Each number is 50 + 15 x the weight over its row's rms, rounded and kept within 0 to 99. Layers, rows and columns count from 0. The size before them is the row's rms in percent of the matrix's.

# layer 11 attention value, 256x256, rms 0.117, rows 50-63, columns 0-255
126:32 29 51 66 57 29 50 49 60 56 51 50 63 97 39 68 69 71 69 32 34 56 42 54 31 53 51 35 53 36 65 31 51 36 48 52 49 47 21 65 59 35 49 36 61 36 65 55 29 43 48 45 18 68 54 29 51 47 47 38 56 54 60 38 49 33 54 55 56 51 53 58 23 65 63 57 26 37 43 45 53 48 69 72 55 66 49 54 16 21 56 51 26 70 46 52 77 33 61 64 52 36 54 56 43 40 41 57 44 37 72 46 46 65 37 74 79 66 47 35 70 60 34 64 49 40 63 49 58 69 19 34 36 25 81 36 54 53 23 43 63 47 53 53 29 26 47 38 27 30 38 28 57 63 58 05 53 44 53 48 58 28 09 70 38 51 31 38 72 31 63 33 56 52 84 54 41 53 58 43 38 60 49 75 59 45 29 53 70 43 47 58 40 30 40 40 52 28 63 49 59 35 42 36 38 73 38 28 51 64 59 53 51 20 68 29 56 62 79 67 23 59 33 24 29 37 38 60 58 51 54 53 51 56 44 49 54 50 41 47 36 32 64 78 70 44 68 69 41 48 46 76 38 87 42 53
121:06 75 47 68 60 36 61 46 56 47 52 56 88 47 62 41 42 40 36 86 61 56 52 48 60 51 80 49 67 21 72 60 54 39 40 43 65 34 73 62 39 53 62 35 37 47 47 37 73 65 38 64 31 70 50 25 49 39 50 48 64 67 26 63 37 62 54 32 62 28 61 51 46 46 37 48 50 26 52 59 34 48 56 43 24 72 51 30 41 64 40 57 67 43 64 44 52 67 53 42 47 54 37 35 61 81 47 64 51 48 60 56 63 36 47 56 65 76 52 59 60 90 65 47 60 48 71 56 41 50 61 24 61 58 57 55 47 57 77 48 37 25 76 27 19 52 47 37 68 54 48 74 66 28 63 34 66 30 60 47 43 59 74 61 24 51 63 70 53 56 66 75 40 58 71 74 35 19 00 42 56 72 60 46 39 29 39 62 53 52 49 42 30 62 46 50 62 67 40 69 42 37 39 52 45 59 45 43 64 64 44 36 66 30 54 70 81 52 53 55 54 42 51 48 51 73 22 71 64 70 52 36 73 19 50 44 73 45 61 43 49 60 37 53 44 62 42 36 51 59 51 36 56 52 74 92
117:28 60 39 44 63 36 43 53 45 44 41 39 36 25 64 56 47 57 33 49 62 31 45 34 55 71 41 76 40 48 64 67 58 43 60 53 55 46 45 47 33 46 56 77 78 15 55 49 82 81 64 57 41 58 34 52 62 54 34 50 49 44 36 68 45 78 55 45 25 16 65 44 29 66 55 42 58 69 66 58 50 40 39 50 10 54 41 78 27 36 43 27 42 70 55 44 26 57 79 29 62 55 40 66 45 36 29 59 43 58 61 76 78 73 47 41 51 59 50 42 69 28 58 57 92 50 51 70 50 54 58 58 73 63 49 47 41 21 54 58 44 51 72 54 62 60 49 66 51 36 56 28 54 63 37 55 77 60 35 06 44 70 55 32 58 42 43 41 40 42 38 35 81 57 49 43 70 56 73 37 22 46 42 51 41 50 67 28 89 59 28 53 25 35 32 45 54 57 41 26 41 37 54 61 66 59 49 59 41 51 40 40 74 38 46 51 27 39 48 50 44 46 48 37 44 68 39 35 77 26 48 57 44 54 51 49 58 43 06 36 56 73 36 50 53 47 19 48 56 41 46 70 77 75 41 55
125:68 47 21 50 66 36 70 59 41 54 68 67 55 58 41 61 14 44 53 66 63 62 37 68 65 67 62 81 48 41 26 34 59 41 44 38 67 67 42 68 72 49 43 58 40 60 61 64 37 61 84 46 54 59 65 57 28 56 41 53 51 85 45 55 47 61 21 32 37 45 47 41 40 60 65 34 59 62 66 33 50 58 60 89 35 50 16 51 47 41 68 40 39 50 59 74 66 24 66 56 50 58 43 26 37 33 63 30 57 57 47 48 31 40 44 52 67 57 47 53 65 33 75 67 60 62 53 26 50 67 14 79 52 50 43 52 34 44 72 89 34 58 70 45 29 35 21 34 55 26 27 67 53 56 37 26 34 35 34 39 45 79 58 47 58 41 33 43 47 37 51 71 34 72 33 69 46 44 50 35 46 40 52 72 56 80 37 40 69 46 37 41 56 65 40 69 56 49 44 16 58 34 67 75 59 72 26 38 39 76 66 62 59 75 43 51 56 72 48 36 66 35 47 51 46 32 46 40 58 73 57 61 46 39 86 36 51 37 44 59 61 46 62 52 53 67 61 63 47 39 68 26 51 28 42 46
125:59 80 50 44 85 47 49 55 38 66 32 54 50 43 35 74 74 80 42 53 76 66 49 34 49 29 66 49 31 70 63 53 58 51 56 57 22 71 42 54 41 47 39 28 64 66 56 68 36 55 49 82 86 36 43 44 36 55 37 64 49 55 66 51 47 36 57 45 28 72 69 21 22 62 77 49 61 32 49 53 62 47 69 44 66 41 30 74 43 34 33 43 56 69 62 44 36 57 41 58 53 15 48 51 22 61 63 45 32 62 58 54 50 36 43 30 78 67 51 50 55 39 61 59 49 53 67 61 73 52 32 35 38 61 43 42 43 44 48 35 43 68 45 56 53 36 53 54 55 82 59 22 47 37 45 69 67 39 61 47 48 50 81 49 14 58 78 27 38 06 34 30 30 32 34 42 32 62 54 73 63 37 28 64 73 42 53 56 38 67 53 52 53 37 53 48 58 61 41 74 38 51 31 44 73 29 67 53 40 57 65 39 63 42 22 51 44 48 41 28 59 10 61 52 53 49 50 79 29 34 52 44 44 44 37 24 75 47 64 70 28 41 47 59 36 59 65 57 75 44 52 42 33 26 49 53
122:48 50 57 53 37 25 37 52 61 38 56 61 54 29 58 56 51 58 52 66 31 40 75 42 41 38 58 55 65 50 43 58 69 38 18 50 53 73 59 24 56 73 55 57 47 52 55 97 59 71 42 82 64 39 58 82 25 33 35 40 27 62 48 47 58 59 52 80 46 68 25 68 62 45 28 46 11 49 56 58 56 33 65 44 71 61 40 34 72 38 46 35 56 55 58 62 46 43 71 51 37 19 37 66 44 51 02 72 65 64 37 37 40 62 47 63 68 68 40 47 52 13 54 58 55 47 60 55 40 53 34 39 53 41 48 64 52 77 36 29 52 66 12 48 44 45 42 58 31 36 38 84 48 52 43 54 51 34 30 70 50 47 51 50 60 48 62 37 46 31 33 51 62 49 40 37 32 38 43 38 75 37 61 47 40 34 53 29 56 60 66 42 47 42 35 64 54 57 67 30 61 45 54 75 62 43 80 90 64 51 88 66 64 39 53 61 59 87 37 58 23 73 29 39 50 63 36 41 34 40 42 61 61 45 60 38 36 81 60 47 77 51 36 45 43 48 54 67 33 62 59 59 45 71 49 49
127:55 50 35 62 40 42 36 62 53 44 72 53 31 32 79 66 53 74 64 53 48 34 59 53 59 70 79 56 30 64 36 49 52 48 49 44 76 52 35 49 78 34 70 16 70 83 65 29 50 48 24 46 52 60 32 41 44 49 51 56 36 66 41 68 36 71 62 61 58 35 78 49 66 33 36 42 37 48 63 79 42 56 60 43 79 35 50 82 37 41 52 25 82 52 64 60 49 47 73 36 27 34 48 66 23 39 45 28 60 56 49 70 24 64 47 52 49 56 33 44 51 48 27 53 42 40 52 39 47 52 66 72 39 49 53 10 36 46 60 56 53 30 52 63 36 54 69 17 58 60 39 61 46 51 23 50 66 39 67 52 55 45 50 79 52 71 52 74 26 44 57 59 55 50 42 45 44 46 59 63 21 28 82 46 25 74 62 69 38 53 76 53 55 65 68 51 84 45 40 70 59 34 50 46 38 61 42 52 50 79 31 13 38 77 47 76 56 70 60 53 36 35 50 44 57 50 41 51 43 45 50 45 78 28 16 40 47 57 68 64 53 68 32 47 20 35 54 56 60 41 50 49 61 43 35 55
127:88 30 34 54 50 69 57 63 76 73 62 44 61 63 66 56 47 44 35 51 55 34 73 49 43 49 39 43 54 32 41 14 46 33 48 57 46 53 87 40 74 74 33 21 34 62 60 63 50 50 63 30 36 42 26 46 59 58 61 49 38 44 52 96 45 43 49 44 76 59 62 61 28 43 60 48 28 58 29 65 50 36 74 49 49 39 54 49 46 37 65 52 44 53 35 46 64 94 33 38 41 55 48 51 60 26 87 53 84 52 36 75 53 54 84 32 36 60 72 35 39 76 45 54 47 57 59 72 70 50 26 23 38 63 55 46 48 24 41 46 69 68 33 45 40 43 64 52 35 51 44 32 34 57 19 38 48 64 40 44 43 50 78 57 45 86 75 45 25 66 59 33 47 63 55 78 37 51 56 61 43 52 65 58 59 31 47 67 40 36 46 53 67 42 56 48 54 69 68 43 36 46 40 56 41 55 50 29 49 32 31 63 53 21 55 53 54 47 23 49 54 54 30 60 45 61 25 63 49 24 64 41 56 49 32 65 66 32 32 37 71 73 26 73 38 58 27 49 71 56 58 50 40 33 47 60
127:60 63 38 56 79 50 72 55 53 39 40 54 38 34 27 47 61 10 28 48 38 50 47 61 29 48 25 51 60 52 70 41 44 49 78 37 66 42 38 14 67 43 55 40 57 51 71 59 32 35 33 54 45 46 48 40 57 59 34 75 59 67 84 37 18 40 58 49 29 50 68 47 51 49 48 39 71 58 51 43 43 44 42 69 26 46 65 61 66 66 58 24 55 52 57 48 45 56 51 42 55 59 61 45 29 10 34 62 50 40 52 45 39 62 78 39 56 38 76 57 41 51 24 37 47 74 55 47 53 36 43 17 75 58 66 22 69 34 50 73 50 62 37 61 59 35 43 40 58 51 50 53 73 46 55 57 62 70 39 45 70 54 45 57 48 64 48 52 31 50 59 68 59 75 70 65 37 35 59 65 51 46 38 38 27 66 86 34 53 39 37 67 18 90 48 55 46 71 69 53 41 40 51 34 16 39 43 56 57 48 33 32 31 54 36 54 56 61 82 29 45 33 65 38 67 40 46 56 34 54 46 53 49 34 78 37 29 67 52 48 33 34 53 60 42 88 48 51 14 67 23 64 74 62 40 77
121:88 60 70 68 57 25 36 66 36 67 26 51 55 21 37 53 76 49 30 63 57 44 56 54 46 51 52 62 30 60 72 68 60 48 52 40 58 14 61 38 42 31 32 50 25 55 57 62 71 39 58 75 52 52 67 57 45 81 36 26 58 67 71 52 26 55 48 55 44 46 26 56 68 32 54 58 42 35 27 34 29 63 35 37 46 59 55 64 67 53 60 65 50 58 41 54 37 77 52 75 43 49 42 47 42 47 55 45 64 51 39 49 61 30 31 49 45 47 64 50 54 64 72 65 33 36 38 39 54 34 31 54 47 50 44 58 46 20 66 24 47 43 81 48 38 45 54 32 69 62 57 44 34 64 61 47 41 57 71 35 48 57 60 48 33 60 65 63 69 53 78 71 47 15 44 41 43 29 51 76 32 61 45 52 51 77 22 37 56 48 55 30 40 31 28 82 52 55 46 58 85 57 62 24 30 79 59 66 64 74 28 66 68 39 45 50 41 67 27 57 19 37 62 47 44 55 55 38 85 22 45 56 44 82 58 54 28 52 80 48 60 45 86 40 45 57 52 69 74 51 46 45 49 43 37 68
126:74 49 47 31 68 41 43 09 42 43 52 64 57 40 81 25 47 58 80 57 34 59 54 51 30 33 61 42 35 43 47 37 43 50 47 47 66 67 64 41 48 45 38 86 28 48 51 40 44 73 45 60 55 48 30 57 67 35 46 21 57 69 32 64 25 20 39 59 53 66 68 33 33 51 70 45 43 51 41 65 66 38 51 63 29 56 59 39 69 64 36 46 31 26 63 27 54 62 62 34 41 40 69 40 46 56 00 59 64 40 59 47 37 53 37 66 63 36 43 41 41 65 39 36 48 76 27 53 56 51 70 42 50 53 34 32 48 39 72 47 36 74 64 74 47 49 30 65 51 58 51 68 52 45 59 56 68 44 47 33 60 36 30 38 54 06 72 41 34 51 62 51 52 43 12 45 74 61 67 74 41 65 41 48 42 22 19 58 27 42 57 47 48 38 83 76 44 40 53 34 56 28 19 58 33 51 18 39 39 62 45 31 50 21 63 32 70 53 14 46 47 59 44 48 53 53 30 49 38 55 57 60 41 51 32 59 25 54 46 46 50 28 42 60 45 49 37 54 56 56 26 59 73 43 52 47
125:43 41 43 33 15 31 40 58 57 38 29 34 28 42 39 65 35 49 64 40 55 61 41 54 56 52 41 42 50 41 46 35 60 31 52 67 76 29 46 54 75 16 35 40 50 50 58 22 49 62 58 51 51 19 67 59 59 61 55 66 23 53 61 63 39 37 46 33 39 45 52 43 59 61 37 22 32 63 43 28 37 57 38 70 30 42 81 45 49 63 10 44 34 53 66 29 40 77 59 47 39 21 74 29 57 66 65 43 74 38 37 48 87 51 61 81 44 20 21 60 43 48 51 46 41 32 51 58 39 55 52 43 44 46 16 31 25 69 38 97 49 48 50 31 39 68 49 42 43 61 44 55 49 31 70 24 56 71 39 62 46 51 81 58 45 78 31 54 64 53 54 19 63 31 43 59 35 52 39 51 63 59 43 47 69 20 54 33 64 33 54 57 48 30 43 53 42 46 57 59 61 43 52 22 51 47 42 80 38 49 53 61 61 54 40 53 58 37 37 71 45 83 60 52 49 73 66 41 33 54 45 40 48 47 61 71 26 53 33 38 50 77 65 33 47 69 70 67 52 24 52 44 29 37 39 61
125:68 66 59 66 68 83 31 48 21 29 71 54 45 56 53 72 47 53 45 36 74 58 60 71 59 55 59 73 54 25 57 42 68 18 56 57 24 73 33 68 35 33 73 41 68 61 68 47 24 49 53 55 31 49 61 41 45 45 28 55 60 46 51 55 71 45 48 74 34 75 54 40 71 48 34 43 36 85 62 52 65 49 47 58 57 27 33 51 54 40 34 46 54 41 61 42 59 56 38 49 65 58 50 41 50 39 38 49 99 42 45 65 66 42 37 50 40 63 25 39 70 63 31 48 53 58 53 54 47 77 44 56 48 71 45 53 34 45 71 17 88 47 58 39 70 58 46 60 32 62 51 38 49 53 68 74 65 49 88 43 40 33 62 46 55 51 48 31 59 60 70 43 35 43 46 69 33 54 54 60 41 55 58 51 86 58 22 27 37 54 25 45 60 62 29 51 60 49 68 62 60 74 60 33 33 77 50 43 69 33 37 65 59 44 50 65 38 33 48 43 62 49 48 28 54 49 58 47 30 58 55 69 77 39 67 30 57 40 65 51 44 40 52 52 74 78 59 33 11 63 18 47 55 27 36 26
128:74 41 12 48 56 67 53 72 56 76 22 46 58 29 54 39 65 62 31 50 37 51 35 49 32 65 33 57 58 50 10 18 42 55 42 68 57 49 49 68 72 57 60 41 51 62 42 65 29 21 50 55 81 41 48 64 67 63 70 32 51 68 42 45 60 60 48 70 30 48 51 30 87 49 57 45 41 52 44 53 53 63 30 50 51 49 55 84 56 57 53 47 14 57 37 42 55 81 46 63 71 34 58 66 31 35 45 71 50 49 65 64 66 47 46 85 44 41 50 35 30 73 46 58 51 40 54 20 43 56 66 46 59 37 48 79 35 50 77 24 31 47 45 64 64 34 76 35 51 66 24 44 56 46 34 74 76 22 73 38 28 34 56 33 51 49 29 61 45 64 60 58 46 59 59 52 50 57 22 48 38 33 76 37 84 51 31 73 63 42 58 47 56 45 41 55 25 50 51 61 55 91 59 65 48 73 60 30 47 52 43 46 44 58 77 64 35 58 42 49 45 44 48 57 54 58 23 51 56 43 29 40 24 17 43 56 60 55 23 49 51 32 54 50 57 40 31 45 72 39 55 57 50 72 34 59
# layer 11 attention output (transposed), 256x256, rms 0.222, rows 50-62, columns 0-255
122:39 46 48 43 44 35 49 50 74 60 60 62 51 32 65 68 40 50 42 81 34 39 51 40 79 62 77 47 71 35 43 49 28 61 40 42 42 44 74 59 39 92 56 62 43 35 63 27 57 50 45 38 74 13 57 57 47 78 70 59 33 43 34 44 39 53 37 53 62 47 52 64 64 53 57 69 67 43 55 55 40 40 42 62 76 56 69 57 53 44 48 44 36 47 76 38 50 56 24 26 59 77 51 45 63 41 54 58 52 53 59 52 68 52 65 48 33 64 48 52 40 73 46 44 64 58 28 57 46 24 60 50 24 60 57 63 08 53 71 47 56 59 38 77 76 54 90 41 82 34 19 40 62 49 25 71 61 47 57 40 38 36 34 26 39 59 53 70 34 11 37 20 51 30 22 55 70 59 48 48 45 57 32 54 55 63 39 43 50 33 76 27 56 59 38 36 38 68 66 49 68 61 30 59 61 34 23 24 48 36 29 52 58 67 45 68 39 43 35 72 46 34 40 64 49 58 78 56 48 45 49 49 59 48 41 41 80 49 58 47 36 86 42 39 30 59 27 35 35 40 55 31 21 52 51 51
117:44 57 68 47 26 42 48 52 55 63 45 40 26 19 56 49 61 43 79 52 74 78 57 73 49 23 56 38 42 37 46 78 68 58 58 62 36 39 59 50 82 66 57 33 70 27 82 83 47 56 22 59 58 45 67 47 41 65 68 40 41 49 25 29 57 53 72 76 55 55 42 46 26 85 20 83 44 44 52 28 67 73 54 40 53 47 30 40 67 52 18 55 50 76 42 54 37 35 74 49 31 29 39 56 34 47 42 34 53 76 33 59 30 41 56 66 45 42 71 40 36 35 34 52 45 73 43 49 53 40 37 46 79 54 40 47 37 55 32 73 67 32 58 67 37 55 42 52 51 38 24 30 48 47 66 50 37 55 71 54 67 13 63 64 48 55 40 78 39 46 48 59 62 52 36 68 39 76 64 37 49 76 37 62 68 64 38 42 69 54 63 40 86 46 49 58 45 23 45 24 38 51 45 47 29 42 69 45 57 43 28 57 56 57 60 58 32 66 30 49 40 52 66 25 57 67 72 51 56 42 53 58 30 72 36 38 43 42 54 72 46 58 54 56 73 60 75 59 38 39 35 53 48 44 70 33
113:66 59 64 55 58 47 58 68 28 52 53 70 41 47 47 51 50 47 58 61 66 77 67 84 38 30 68 31 66 56 28 58 27 39 35 42 71 37 38 27 31 63 45 52 43 58 45 64 34 19 57 42 54 41 45 21 62 37 53 42 58 33 37 25 39 16 28 72 79 72 74 69 36 45 65 74 41 70 40 34 57 62 43 36 56 36 38 27 41 45 53 27 45 30 75 65 49 35 63 64 44 18 56 41 73 37 67 54 74 37 56 64 43 70 39 55 36 45 61 43 62 52 46 35 59 45 42 29 32 45 50 58 42 29 49 67 62 65 50 65 65 42 53 50 46 52 56 79 45 60 56 57 25 49 62 56 47 45 45 55 31 32 37 73 28 66 59 69 73 36 39 48 32 46 25 72 21 45 00 65 63 62 66 36 50 25 35 64 64 32 62 72 18 54 85 51 61 35 46 48 20 52 59 26 22 64 38 40 44 46 45 57 32 50 49 32 58 42 69 54 46 52 41 70 50 42 63 38 63 58 26 37 63 53 47 35 36 35 57 51 37 51 40 50 47 45 69 47 45 63 37 42 49 06 36 31
122:26 60 44 60 35 49 64 33 27 31 78 66 72 29 70 35 89 65 51 18 44 38 52 48 64 44 52 62 41 57 67 51 43 50 57 94 34 64 83 42 25 36 53 56 55 31 60 43 80 45 60 65 50 31 52 67 52 48 42 19 49 35 38 44 42 20 76 55 51 53 48 57 38 53 66 64 56 44 29 63 72 37 24 36 56 62 45 33 69 53 59 40 68 57 62 33 54 64 49 53 51 44 87 52 65 58 27 52 77 51 50 66 50 53 61 47 65 55 45 42 37 46 27 36 25 32 64 40 65 43 69 40 47 65 76 52 65 60 61 45 61 58 39 47 72 48 73 40 54 55 73 36 37 48 56 56 54 42 31 53 66 36 72 51 35 57 56 25 55 79 47 25 62 36 31 35 47 46 51 35 48 46 52 60 66 51 60 61 51 19 54 48 41 52 68 41 36 45 66 78 61 48 42 73 19 62 39 63 65 31 53 60 67 45 27 27 36 61 44 75 36 72 56 54 53 42 65 47 70 31 48 51 31 41 54 89 54 65 99 42 44 65 50 64 52 34 50 12 55 60 30 59 49 37 50 52
118:52 54 29 59 29 71 45 80 52 75 65 43 35 65 69 45 38 36 57 25 31 19 64 16 39 42 41 46 78 74 31 51 55 51 48 53 53 35 47 49 47 72 26 46 65 52 57 37 86 70 75 36 37 35 39 17 40 31 29 00 62 52 31 55 51 64 57 60 39 34 40 63 47 29 36 55 64 42 64 60 58 66 34 26 46 64 48 54 23 62 72 38 41 56 24 68 55 42 44 47 46 45 70 48 53 38 31 33 42 40 37 35 47 51 69 51 55 57 50 46 53 51 44 39 42 39 34 43 61 50 41 36 77 48 58 61 45 59 59 43 28 43 23 57 50 41 52 49 54 32 41 58 33 33 63 46 71 80 16 33 61 52 45 50 71 64 46 66 33 65 85 33 60 72 58 72 61 29 36 26 41 63 48 76 42 64 56 29 40 60 41 81 63 61 55 40 43 48 32 22 26 48 79 32 65 61 38 48 64 45 56 21 32 43 49 43 35 43 25 73 50 53 41 50 65 70 34 37 64 89 36 53 38 34 57 58 57 52 36 35 61 65 48 47 60 69 33 66 69 45 52 58 67 41 69 56
119:45 45 30 32 67 62 73 61 60 30 26 42 46 27 74 22 60 50 43 51 41 30 40 81 39 57 42 46 27 59 69 55 45 52 42 59 63 78 43 59 60 33 39 34 34 70 29 43 42 42 74 36 43 30 39 49 47 51 65 48 99 20 44 88 38 31 89 36 44 48 62 58 55 58 47 52 47 44 29 58 60 64 58 53 40 64 54 58 47 60 66 34 52 45 41 53 71 71 55 61 44 44 58 52 56 45 56 54 46 39 31 36 67 19 48 53 28 49 52 58 26 65 53 54 41 70 38 49 51 50 67 61 26 53 26 00 47 46 51 60 40 51 61 73 25 44 58 44 57 57 59 20 50 35 39 48 66 65 74 60 32 46 57 32 30 86 74 62 50 51 57 42 44 78 53 62 68 46 53 72 53 82 28 32 53 32 65 90 29 21 63 59 69 52 60 72 36 31 25 44 50 69 38 67 53 60 59 41 45 36 54 49 33 60 46 47 38 72 57 52 58 57 49 42 58 48 63 48 49 77 84 50 45 45 62 55 55 40 34 40 26 57 47 51 33 50 28 31 63 38 42 17 40 50 60 53
128:39 47 81 36 47 21 68 66 24 50 61 53 75 63 47 15 61 28 36 64 31 56 68 60 41 17 40 85 55 40 71 65 36 53 47 32 45 43 39 69 29 66 41 33 31 34 39 65 79 53 35 41 55 51 80 31 87 66 49 38 63 43 46 34 67 54 60 54 45 47 45 45 48 23 51 70 62 40 42 35 50 47 80 32 29 54 55 24 36 71 47 48 51 53 67 42 26 65 60 65 50 44 77 36 46 52 48 32 62 46 67 40 50 44 43 48 32 50 61 76 60 75 42 57 37 62 65 47 35 37 66 46 43 62 59 61 36 26 49 30 55 35 52 42 62 51 28 61 45 44 41 44 64 39 33 42 31 79 74 26 41 56 68 51 56 16 20 62 37 71 45 44 47 75 71 45 65 71 54 64 45 66 75 59 80 28 49 56 80 28 38 49 64 43 30 51 48 48 39 52 62 80 60 61 46 71 64 50 46 58 57 51 51 33 54 63 51 26 46 59 68 68 41 59 58 67 55 29 28 61 52 58 66 71 30 65 55 52 41 40 40 39 66 91 53 62 64 47 41 79 53 46 56 60 78 45
122:26 65 63 30 33 49 44 55 59 41 31 36 35 67 67 71 40 27 54 19 62 54 27 42 32 32 63 73 54 59 77 30 53 62 44 52 49 31 21 81 31 53 61 79 80 33 61 60 58 39 36 69 52 30 74 29 27 49 57 32 56 55 24 51 28 67 64 47 58 53 40 50 41 37 47 47 47 68 67 78 32 54 48 31 60 48 41 27 51 45 55 53 55 53 65 36 51 32 45 31 56 51 44 41 39 65 74 90 29 46 83 51 58 75 27 77 73 82 52 51 51 45 54 32 58 49 10 37 58 40 75 81 42 62 28 38 67 75 59 42 37 40 64 45 71 43 50 30 53 45 51 38 81 54 77 59 46 49 81 33 40 39 41 57 38 42 66 69 56 50 49 39 62 81 65 36 33 49 50 27 37 54 64 60 72 38 66 55 36 64 34 46 44 37 48 50 43 42 30 55 54 57 74 45 50 45 39 42 34 68 31 49 33 51 57 43 43 62 48 31 39 27 47 57 51 63 40 54 44 33 58 32 73 47 67 54 31 72 46 68 65 45 53 27 76 53 44 38 50 50 44 52 53 76 85 46
124:32 51 54 69 43 55 56 44 78 47 55 48 62 47 61 46 72 71 75 64 55 67 47 49 56 45 59 46 31 39 15 59 44 45 34 21 41 44 41 72 53 28 66 60 36 44 73 72 58 20 51 42 64 63 43 67 48 47 38 40 49 49 45 47 51 45 34 51 64 29 47 72 17 43 56 35 51 71 57 67 66 68 55 34 70 73 51 40 50 40 54 80 39 57 55 46 40 42 54 46 29 51 46 44 58 50 42 59 64 46 28 38 73 53 52 37 71 45 42 46 65 42 70 53 47 14 62 22 25 86 75 40 38 57 56 41 29 33 30 43 65 44 52 43 60 37 43 67 52 52 68 73 45 60 51 53 66 38 50 22 50 44 60 61 55 30 70 23 63 62 48 52 35 77 40 73 36 57 63 42 43 51 49 58 71 49 35 54 71 73 51 51 71 41 40 55 63 45 41 56 55 57 53 44 39 37 48 30 57 59 74 41 68 42 54 47 55 21 50 88 61 72 36 99 43 52 69 66 53 48 82 47 55 77 26 86 71 59 34 58 35 60 14 58 49 35 42 55 82 42 70 54 50 42 56 54
117:55 45 36 34 41 78 42 58 46 45 66 43 34 79 68 33 41 67 52 78 32 27 39 58 42 18 54 88 63 40 54 07 32 53 51 18 35 39 38 31 46 68 32 43 20 76 83 40 38 73 51 55 53 80 78 70 49 30 62 28 34 38 53 60 64 32 65 56 61 69 58 50 60 65 63 47 48 59 47 59 72 32 64 71 54 73 55 50 45 55 18 65 72 49 67 65 47 40 51 63 48 25 53 35 48 55 33 65 42 49 36 36 26 40 68 24 52 91 34 22 59 65 57 20 61 35 51 61 47 71 51 55 71 36 36 41 67 59 57 51 79 62 41 39 42 50 51 41 74 40 63 74 43 34 63 38 60 73 58 52 55 38 65 39 64 55 39 49 81 55 49 48 62 57 44 56 50 64 53 57 56 28 56 68 63 67 54 64 58 74 63 37 35 38 30 46 42 57 74 30 61 44 61 59 52 53 51 34 66 28 53 66 52 70 38 51 52 70 51 34 50 63 50 43 27 56 49 55 25 58 41 26 36 28 55 37 47 45 40 32 36 52 69 32 75 39 56 26 61 50 48 78 59 35 67 53
122:45 74 47 56 37 58 52 72 57 61 35 42 31 51 32 35 24 46 32 35 70 69 45 57 31 54 42 34 37 43 69 28 46 51 49 54 48 65 41 45 46 65 39 42 48 73 52 46 39 22 71 68 69 52 58 49 40 67 42 69 37 63 58 16 79 76 61 52 20 60 72 41 60 68 43 67 68 47 65 49 58 44 34 49 84 56 55 35 47 34 70 48 69 67 68 48 75 35 48 49 51 65 45 73 52 43 57 68 69 42 32 40 69 53 67 45 45 48 23 45 56 41 53 68 24 27 55 72 42 45 35 54 77 61 92 23 34 67 51 45 48 53 42 34 49 43 29 62 25 53 55 43 59 45 41 66 29 44 37 48 33 34 70 45 42 79 77 67 75 73 61 18 41 75 43 51 65 72 47 52 36 45 40 40 45 36 50 28 57 21 28 39 41 64 48 52 08 52 37 47 62 48 82 66 72 41 61 51 57 35 66 64 60 50 44 44 31 27 49 72 49 21 33 52 70 49 54 42 39 39 67 61 52 63 50 31 60 36 59 91 51 38 31 46 49 58 58 40 39 47 59 46 82 40 27 41
118:71 50 24 57 68 57 66 84 64 57 46 45 61 56 48 49 59 67 35 65 44 76 42 37 50 49 42 37 58 50 46 41 78 34 42 49 41 43 60 67 51 59 38 54 53 66 34 64 40 24 32 50 56 50 47 46 72 65 59 34 60 41 41 26 67 70 58 65 61 50 35 33 52 51 78 43 30 79 25 80 52 46 70 54 50 56 51 69 44 53 62 67 68 26 37 44 60 22 43 22 49 99 52 37 49 30 40 40 54 45 49 78 36 51 55 50 46 85 66 56 38 13 50 33 52 37 40 43 41 40 55 35 60 64 36 61 70 23 79 56 52 57 44 51 44 45 43 34 29 19 42 47 33 74 29 74 74 40 59 51 12 35 47 48 52 34 46 61 47 41 54 63 55 60 36 62 39 50 68 74 44 33 78 40 44 53 26 38 36 56 57 49 41 54 37 43 47 39 55 61 72 67 44 48 52 34 36 52 28 68 31 58 50 46 57 39 46 77 72 31 48 72 52 02 31 40 45 53 51 36 69 70 33 28 50 47 43 45 55 73 49 66 68 76 54 16 39 48 57 44 49 59 82 45 68 36
121:75 36 44 52 25 25 54 34 61 88 50 39 48 55 45 31 61 46 49 53 51 61 56 47 50 35 56 45 40 67 54 25 31 70 32 52 56 23 54 54 48 53 32 58 81 13 66 47 76 66 70 29 62 41 52 49 57 70 52 27 55 73 42 47 88 32 35 25 29 40 67 46 64 42 49 48 56 41 22 46 44 48 56 49 49 73 43 63 39 55 44 74 34 57 40 50 56 54 67 65 53 45 24 51 53 37 38 56 61 76 82 43 40 55 58 35 64 53 20 41 48 41 66 67 38 26 46 36 47 59 56 62 73 36 54 69 44 58 49 46 17 53 20 59 62 54 40 45 76 46 62 39 65 33 24 30 33 36 45 53 35 47 51 16 58 51 76 64 45 49 38 56 53 26 42 28 50 36 33 53 54 38 47 06 54 62 61 76 77 31 43 51 46 39 64 32 80 28 32 66 61 37 30 45 50 13 63 33 64 65 68 56 55 54 43 40 38 52 41 42 64 57 89 59 69 62 54 60 69 57 34 50 32 62 74 53 37 23 24 51 71 53 56 43 53 43 38 48 54 45 49 55 67 70 66 75